python train.py --n_layer=13 --d_model=576 --n_head=9 --n_kv_head=9 --head_dim=64 --d_mlp=2304 --vocab_size=37265 --activation="tanh_gelu" --norm="layernorm" --norm_place="pre" --norm_eps=1e-05 --positions="learned" --qk_norm=false --attn_scale=0.125 --bias="all" --tie_embeddings=true --parallel_block=false --init="normal" --init_std_qkv=0.0186 --init_std_o=0.00364 --init_std_up=0.0186 --init_std_down=0.00182 --optimizer="cautious_adamw" --lr=0.000516 --beta1=0.95 --beta2=0.95 --weight_decay=0.35 --lr_head=0.00551 --grad_clip=1.0 --warmup_steps=203 --schedule="wsd" --decay_fraction=1.0 --decay_shape="linear" --final_lr_fraction=0.0 --batch_tokens=131072 --seq_len=512 --doc_mask=false --train_tokens=856600000 --steps=6536 --dataset="wikipedia_en"
Each number is 500 + 25 x the weight over its row's rms, rounded and kept within 0 to 999. Layers, rows and columns count from 0. Numbers have three digits each. The size before them is the row's rms in percent of the matrix's.

# up: layer 7 MLP up, 2304x576, rms 0.0228, rows 817-838, columns 144-287
# down: layer 7 MLP down (transposed), 2304x576, rms 0.0142, rows 817-838, columns 144-287
up817 095:480512465502497487481491497521456481504509507483483521486516514507526488477482494452517491470534510512490478498501468503533502492538523484486503502490529448512532545493515457479519498484558534505523525507483476483472537500492437482511525491515530490479527467509518507471494514445518522453498492478465474499488510507498454523533511508562524527512448517493475520497499516541512498491498483527501510543501493520504463496546519480495498
down817 091:485458511468519463506501479468508512504475501518495511490475534493510493507501487498499514507506475531542518549517544520457494502518466517486481477481463477432449523520490445538527462552528520507475486499521523541528514464517512474465492481515507465450503535517468517494477482564524526471481468515528536486512443515509476491509504549455523520459543478493503502518479469514437438526519520503501544510505461469508501498513499527488500
up818 101:497497525444534501547499501501544481508493501477486515481518524488502458463496463487510485465490538508580507556507503500484504481498499499491472490487564468450531581511477467521519470524519524505463533472518485500503503500485538484476534479482501480500520511513506547515511473482544499494490471502498531459478508484460502503522523499519481502515485510425467491492522498496478470512507472514461528506520497538460437536502482494489452
down818 092:449516542450482523552462472495484508495473462514505461489480472565514474525471508470499445513582481492492504514493502513525523504517520487514494541515478515515513499537487516477517517547517507507521516497482553476508417517480512488510549507516513496486513503524505541475502509503516498480477491476516514546494521494493511535499508448506518501480471472456500490489495501467515490487502481495463451524519461476491507556532531456492499
up819 109:442481484509504479506513515465469516499484526461467510468519518484461497547490492522491538515489535513554533538527528493499493520488538492463522482447519503513514531571498474505530505479548485500504525539549520487478480467499521519507502504547502497498533491502495488486497473490491546569548532523530524462507492517509472455456491512492477500500507523549484493482507525510516547544532480514490486524488444510485491520501490482523520
down819 111:491518472512466488474527499523539479456451486517502555515546490499529512508512490491493481492496491545468488491479515492530503499481502470531510476512469547524493455493516508551494490483466455517510496512506529472500515527450485474514500510524484476461497526559440458526504496491512531490489533457513455516497498490492520536496473454517485500470533443500498497469479533516518499506485521504491478512496496466506497511466502513544492
up820 091:495497510468488516491532463474495463485490491508477520491555490505469500510497486486493499520508482498493449568536542521521463469522453477504509469529504460511504524469482521487491477504428502479499495503515510547507480487516553503519526466514487547535497486480538476512519491485515515542463499472520535501475498471485461494491513472509514548538569513527494482478489491472479462524549484493562476564512533509490493489474480478477521
down820 074:469486516513519487501495500513470507473523494501491501507513509513511510522501522530438519532568556498519476486493501553464497512474523517460475498505498513528519512484515486506492480496510469529480451490454491497489503503494497472494480544508512520578512503481485527501466484495466487491519504489450499509514490475522515447506502526480503513474526479526466470520459521490522487481509511490526501471441489465493518469463491489454493
up821 090:493529467498532490512506515534526492508490511500524451484500510491462480559508448486487492500517477445511504511468524474488500504518472490482539513516496568477520497493518485492488502547508484514506528509513557486531520499491515483486513475481499494495494539519555525503504491507548502502480507507521536509476470512532512494492506509504472467534486514464491511489530528490525462511454510520509481538458486496473527512488504475501479
down821 087:520492489539446516490512479519519463502429491485491525500507502476526482523491524538475509483447504523536464519476486496521511514518457488521492513483481484509456524471464481512508486451509484460486508482515490494506465489480481493485528494489488459509510535489478456513534535485552490500478491511556497510538461502460491505468474466520484511485471459533508486496513528513504485488500520484477465456530516486508488514487497523570502
up822 115:480532476524503466482521485457501467508494504496493478584519504491499508510526505510508497514478522461473479534502497500554517520485481506526535500477528516524494506522508495513536468508514455504519494470507523477562492495445505534467507491497454484461520534511516504472432482553521485505469505490501489510483490509453461476509528471584495516469502511474485504511489488536488488469535495459513520533464492481511481500476532455491488
down822 121:517514507461545501506503507536517499493504491503524516530515486524491480506493530513522489517480491458494507490483506537495512507534500510498470539485476515486492492485495515484482514499498545521504492552482534529527531490509464492526523519498475507497492523500491508465518514473510529495463500482467511499513526470506484490470538478497521524520475485545478525498514510508503527479505502500461493502546452557508471459546502515481526
up823 101:509512459502507472572482527541461505460469508501510508481516522500486489484503495452512499493513506461531493514524471501494513495499508515528472467476511524528514550518524505485515511519525484452506453518519510499496505474530500578531502501464479462519479489515539490494521523494482510512510501453503484477503473544555477493498521454508504477517508512493538505467486492524525551534497540470494453498545494457543453508554537478496514
down823 099:502516498565530522465523475446494512503517533470458490506483510510507492500519503516489563532504490500494474479455474541515485455515472515517476499479497511526442501529497491538495498470483556495469482516530460482496489501470473503487504494540513517484526483461509493465519497533492497482487500490535455511465501504461495495492446454492507500516505499512463546532519522502494479470550504476494493524482475505514528498497478490502469
up824 086:549492476465501450500490477523501524513518531487506521470484529484485528517420476516473467484475527454519506503531540511477472531523500499516503491514464475455520497466474466504517494496501522448488523499497520530498525464502483462462516492538522480454503498522496525506485500468505611533536483522567522511497483530502486478516506528499478468466495496505498519486536507466507479534551479491495485540565500465528510490523479520515534
down824 088:469522482497484512509504497506495484475483517519504449538486478528539500517528475478479483549507520477542463499467469521506536454470514486488498509525526508508474525526523505543517473460548485544510514524495539489480546516507530525478452466482523554501512493504549474519490518517462433482505531509443485478510516486525478509513453501491470533458526479473493494481454489485498524472488487488474514457508501514464490478510526470453519
up825 080:512568483523482493504496487494567502511472476511449508540491507474490484483498453488524516496465490488496531508497539499489466534571533535530474469493476468472479503520478556534500498499474484488488496499502480530498524503477490508498517504487469464500521510489530498449447478532473500496485518520454488475500488493458495500469517510479490466450522466531491494500459522505518508472486544518491508513497491528507517500508569512515533
down825 085:496502530536435483511473509493482537499505543498511493459449488533541528519478518476471499533476519489472476463508495509517485491457509510547515495543476514503474508512525491480467544541474469511480516501483477477502511564524564491533540483448558504464486466574463521507453519490494506540545500500511517485468557467535523501529506509514494456515540522494446511509554512505541493517476457502480465534480513489486498476493491483477494
up826 089:512536498530503496472547482481463494492542523524469508509495522491494469510537532508511479491528521467481513538506486504529506470453527488504456472509524494472491521497504498441508513513563525519471495481477513463536508487485510528533540530491488489496555532447522547520447517559481556509501505478513511495488493531556485477479476485482486503480455554512483502487510490552489495490459488497470476513513478449526472494533491485508516
down826 095:503506462525471504510465508497469495512455495482463498508498490512524526524513514528522486456509500465497479515538483517500493522472475466494494498515479479476483481499526518496507497504479504536498535480502544480524444463476516505526499503530493529445512510481497552491499470442501518496502462479477459508500525507515489483476490470537507514530441478467475521494487479462495473477496499506484461517486532533466514510464498462514517
up827 107:520547446465467468468517495483505507492499535492503491504541523505508446512495513507498500483497539481504480513486513479526538500498494490534501489481498540522489554480495491480471520509527513509489459473522519509518488485478529519513515477511475536501481492489482510491477463480500508520499530477516488540526476490530463507525508525469484540477520481489454490482449493495521503496505487464506455488490493547459500459477490498523525
down827 090:469501515471519483470510486513502496511475490495502506525509457526475500510464526533495491523569484489485514482529480534477501515471486506461487492490518495506489453486469482549497468448496502540499480544504475497461498518484507530518478485513499529563511503457511443488507514506506514571541462449521465475497539472491494461525496516472505483507542481533469489543473483440494512543474506514521562490495475512461478505510519526498531
up828 087:513513489486522495527530517493525478511499500521451505526480496501499515531516474469491462485458488479466485480497496475508491476531524465460481530524492485515498525484494503504464501500480482512487524498503521536487533523499510486503482450564525467523520509507513466511537515533536493496516503491515557503482505497521508501506519478507506513514512530472511510506487488513479517524487502487520485509497480524541513533523521511536512
down828 086:514508533485517508505462483459503469493474486506457512467499531513503484514458542508507502458511497507452499520513463492488516495486498532531511492529492506522444500477509492452549568540491515510488527508428503510515468475482562532557510480523499496482474505479544527521449573525469492456512491514511519514476538486490496535510511462475509501515493534487464526527520458457495513506506517489485464497519467513453518563497494512549487
up829 092:472520486481469478468527488525487488507558456508500540501497506516490518504534521463524497455476476531484482491471481476482507493520477471584529476508504485515515508472483502561522463489523528481472539496544520508514504532536510522503520427452500513514536501519479461488513496469487475501454522481519529469474519502485499515502495459469504503518484519500478531492476520471482484462492509496490494514551537516520522439482461506498518
down829 090:550483508450502516495456490465496483588481497541481494505536498464502493494533523481512586459467506516502516517522521500523475458508518539497494433535490500476479482482447490493479542541500496478464472462491528498476506509485508508481539481518484447505498457466508489461507476521549502499503465494512497477523477502511497500539528466461496467485544487463481490502502510503502498445492550500516515511522449545481484494495477522482520
up830 104:524514514502493529522498499484499436508477500514492510498494467513492501492445502502517519527519439523531480515502487489536488526497485472540461461484465500507488493498518544500457457495472506519559523510522566484527479509502491477492481461506481489470506483487484527471528496584495519568463462511511519517524469502556484506483518490495469494522484519476485465441521525489506463452499509508518515511486490496518515510538494499508506
down830 101:511516508493528496483515518490519497524492501521501536483524516488479533508469472490500486476467531523465468470507490509475513488549536473448533566494486500466528544493528493477554516483561523534514530507491485482510492466551532522508500462524509524494491475495489500487537519463509478532510568511467517466465530507526538508496498522516527491500511484521501563513519523478518547507501471525488486513530482461471498521478487565508497
up831 108:478511473551486515538524471472482545474498520507479510520538496459551485527493512484494473492504545501497458490486512495492433540501517499535528484484500509507464508466498522481543502501511491498477462509480495472552462528481515534484510515515469508467512490511479508426495503509470553473478495496499526491558518477479450494482493495507530461517536506469474449500490513489449495485536471459495529500496502491500491502490524469522495
down831 105:444536527465480484504480494499507488495483483504495465499504483499488471475531494490535519487537531498487510508522458476545517525495466531498506524499471500507486514486498529487472523529476497541461473482513455491488491501499543493521532526484466494465495535514526504494512495477551523495484473486456531508465501483535525537521504493380516520508506503489487483493510512498516522510499466454503505535526530476442518476500522494515504
up832 108:457492466500521439512512546512533475501470521553495501510572511510514515475498521527563481471463486464486487535514548461470498497533503543491511496453549485507478495563488475494507506519473487544552547503501469486486505489493510513469485529530516514499518512502475478518530536502507526508498466480493524467450494476518503467478496490480466551479508482497463461491506504512511494490488540525489476490509435515518439496520549497500503
down832 130:540487506467500558509493515495518460481468485464468504515484479547477480481514477492469477529508484523510487535511509526529485461495466531520480524517469510551477479536503517493494540542517573493515457496500504543482504521508495513528495470515462469492472510505521468492501517520491498511489524479480441526518494495448488498497522486490522518509502518475530497511504504493478435511495489510492477549524512457467483481490468488478478
up833 109:493531496491494513527519449452524464496510491492477503493500501509434496505473521519498521519506479456513476504525495494524478469478490452520529479465504500549539500510515516476519485515506460509496513492497496527499511525521464492474502541532471515533492513494497476496487511513487483554520520458496483546512494509514443473541472471521479537500533527502471470479452491494457500486529427479564513532478519495468488501462524475503464
down833 089:501542490517504498520492523475492476464504516513503422513516498541483492478513494573409507466563503480534473501527518544515506499529482519504497520487510509543515470511507513490481504508476493477520504500494450484487508513490480503497521494482530542602506523519476481507509526495500518472493476457478500498504497474505486468491502506512490500522498525513498400467476498492496510494518508510561483477444499517499459493508513497467506
up834 109:525498500499495500522505486491487494532520517499459501515459548482473556496540476503539466520510499488481500499534509484487455472476464473495485475508475455558478480530481513488521520489504524501505505512456519500473487507463495478453504497469461523516509507460458524523512500492477506513471520454491525500549499517536539506511507504510502511529516487473494507523484464473452520485469465542539470491512449484563512463512528458495489
down834 085:437497521488486482527487510514456485497485525521490483487495452499474511481457499545455525512491465493504497497509482539506508527465519547502522508478557519494522510466520567480510478476508509466520517500534492550506498522459513525469513466533496529500510504512534415503501506572513507543493493548489501450498488499505488468486536506471505505459486487498545442459517521492526492513553503492490506498464522478504498498490521481500502
up835 100:501527499527495525537520525494524528454482521518504492504533467514470506496441516484496498475514539465528527472500457488482492516480502551472531500489485547491511510493503501483532504509505466504526440542513520559535481471441480545497543490482458468496493473544486475536502482582506469515527493474458468525521455490513515489489518503500525508498505499509510466465503503500505467477492574492529493498463484472481479460515520439491580
down835 104:491491528503493516468503469520529551499514498485528492485487517558499501475501448542498523497497510471518517490512489510497482522556512523514482507494490489534536499496506500500573516476511510502468494473470480454535519494507473480448456485496521485473476470489522453486440473467489550530534513481466504446539488494497499539470514510548498472570477479514471500509500513509490502456517474484491490514534467494521532552469513494527498
up836 108:461487495443505518482505467476485469443470470502453477457494507494482447472508491488489481484448473488502507557485503486480488502487484485497513464542508489527500477527485483510474502490458509477487488516509467469485508456450510531504536549531479514490519489510524450506499524539505519474480485517545476538499525495535501489507516517488481549505505503491469507519489517504503498515497498477543493473485540528476490473504540509527535
down836 115:510503525445529489501482483506477553500499511470519488518492474516474474528471482536479455489475527488576476451483492523470557536556510510474507459516521475515479534511476464503545512496495493485518516494515525522478465527482496475529461479510525510479493512535514497519454498470510503532485514528503488503523528508507492500513478532497521504492489477499508520494483524487477547473491512522450477436544524526471492528460524518505502
up837 101:486499486487494489497521488515514550502497471437456546481521504505502518522518493455499513475471517506517475521474476461530500550494488554537467491515498453511518503476428523523528486537435445471509526510556503495541499519490451552495507452500497472500523485507501487552480454505516496523537500494469531475476504508464456477509493471519506464544524506485510517422520494485476512485522534525523498512485495509527487472535478451487524
down837 093:491539478480451500504503466486483542465493514476514516509488516512493544481536486493478525481500462516463498500474470543479514505500496484533553482535504503473501511471517539481484499498477506477453482491494489492533495490488483499508534469488494475478509517503501557511539467532464465492486482493516521461479460513466505517543498518461474481535460509470509508490525488483499513506552506493462497517507531496503515424506473516456535
up838 110:530499529552487474509519494544505538500529497499519526505544499491503481596504498512506488482496429475525503485521541489473498516521478513532486500468502516522512506511468471482495488483501489514489457523544529511487504500458460507502503479491491555501509545514500540524503526549459462513501467450495473531506467512533515464474556482525500484490486472473483562506509479495483469499493490495505464525483497472518471537485522533519502
down838 107:534507539472494504479479552510472487506503486500498483524521466461462505508513527500530488473494482491536542497469520499491542494545504536565496539491518488525514542515475530478497472527482483470504519472428473468493488494513515523514472512495534496528469480503540505536482560484535538496511525496451505453496497507497477505516482485501492488486563516508478451515501501483515539470511473495483517441502506539486545475473521518457488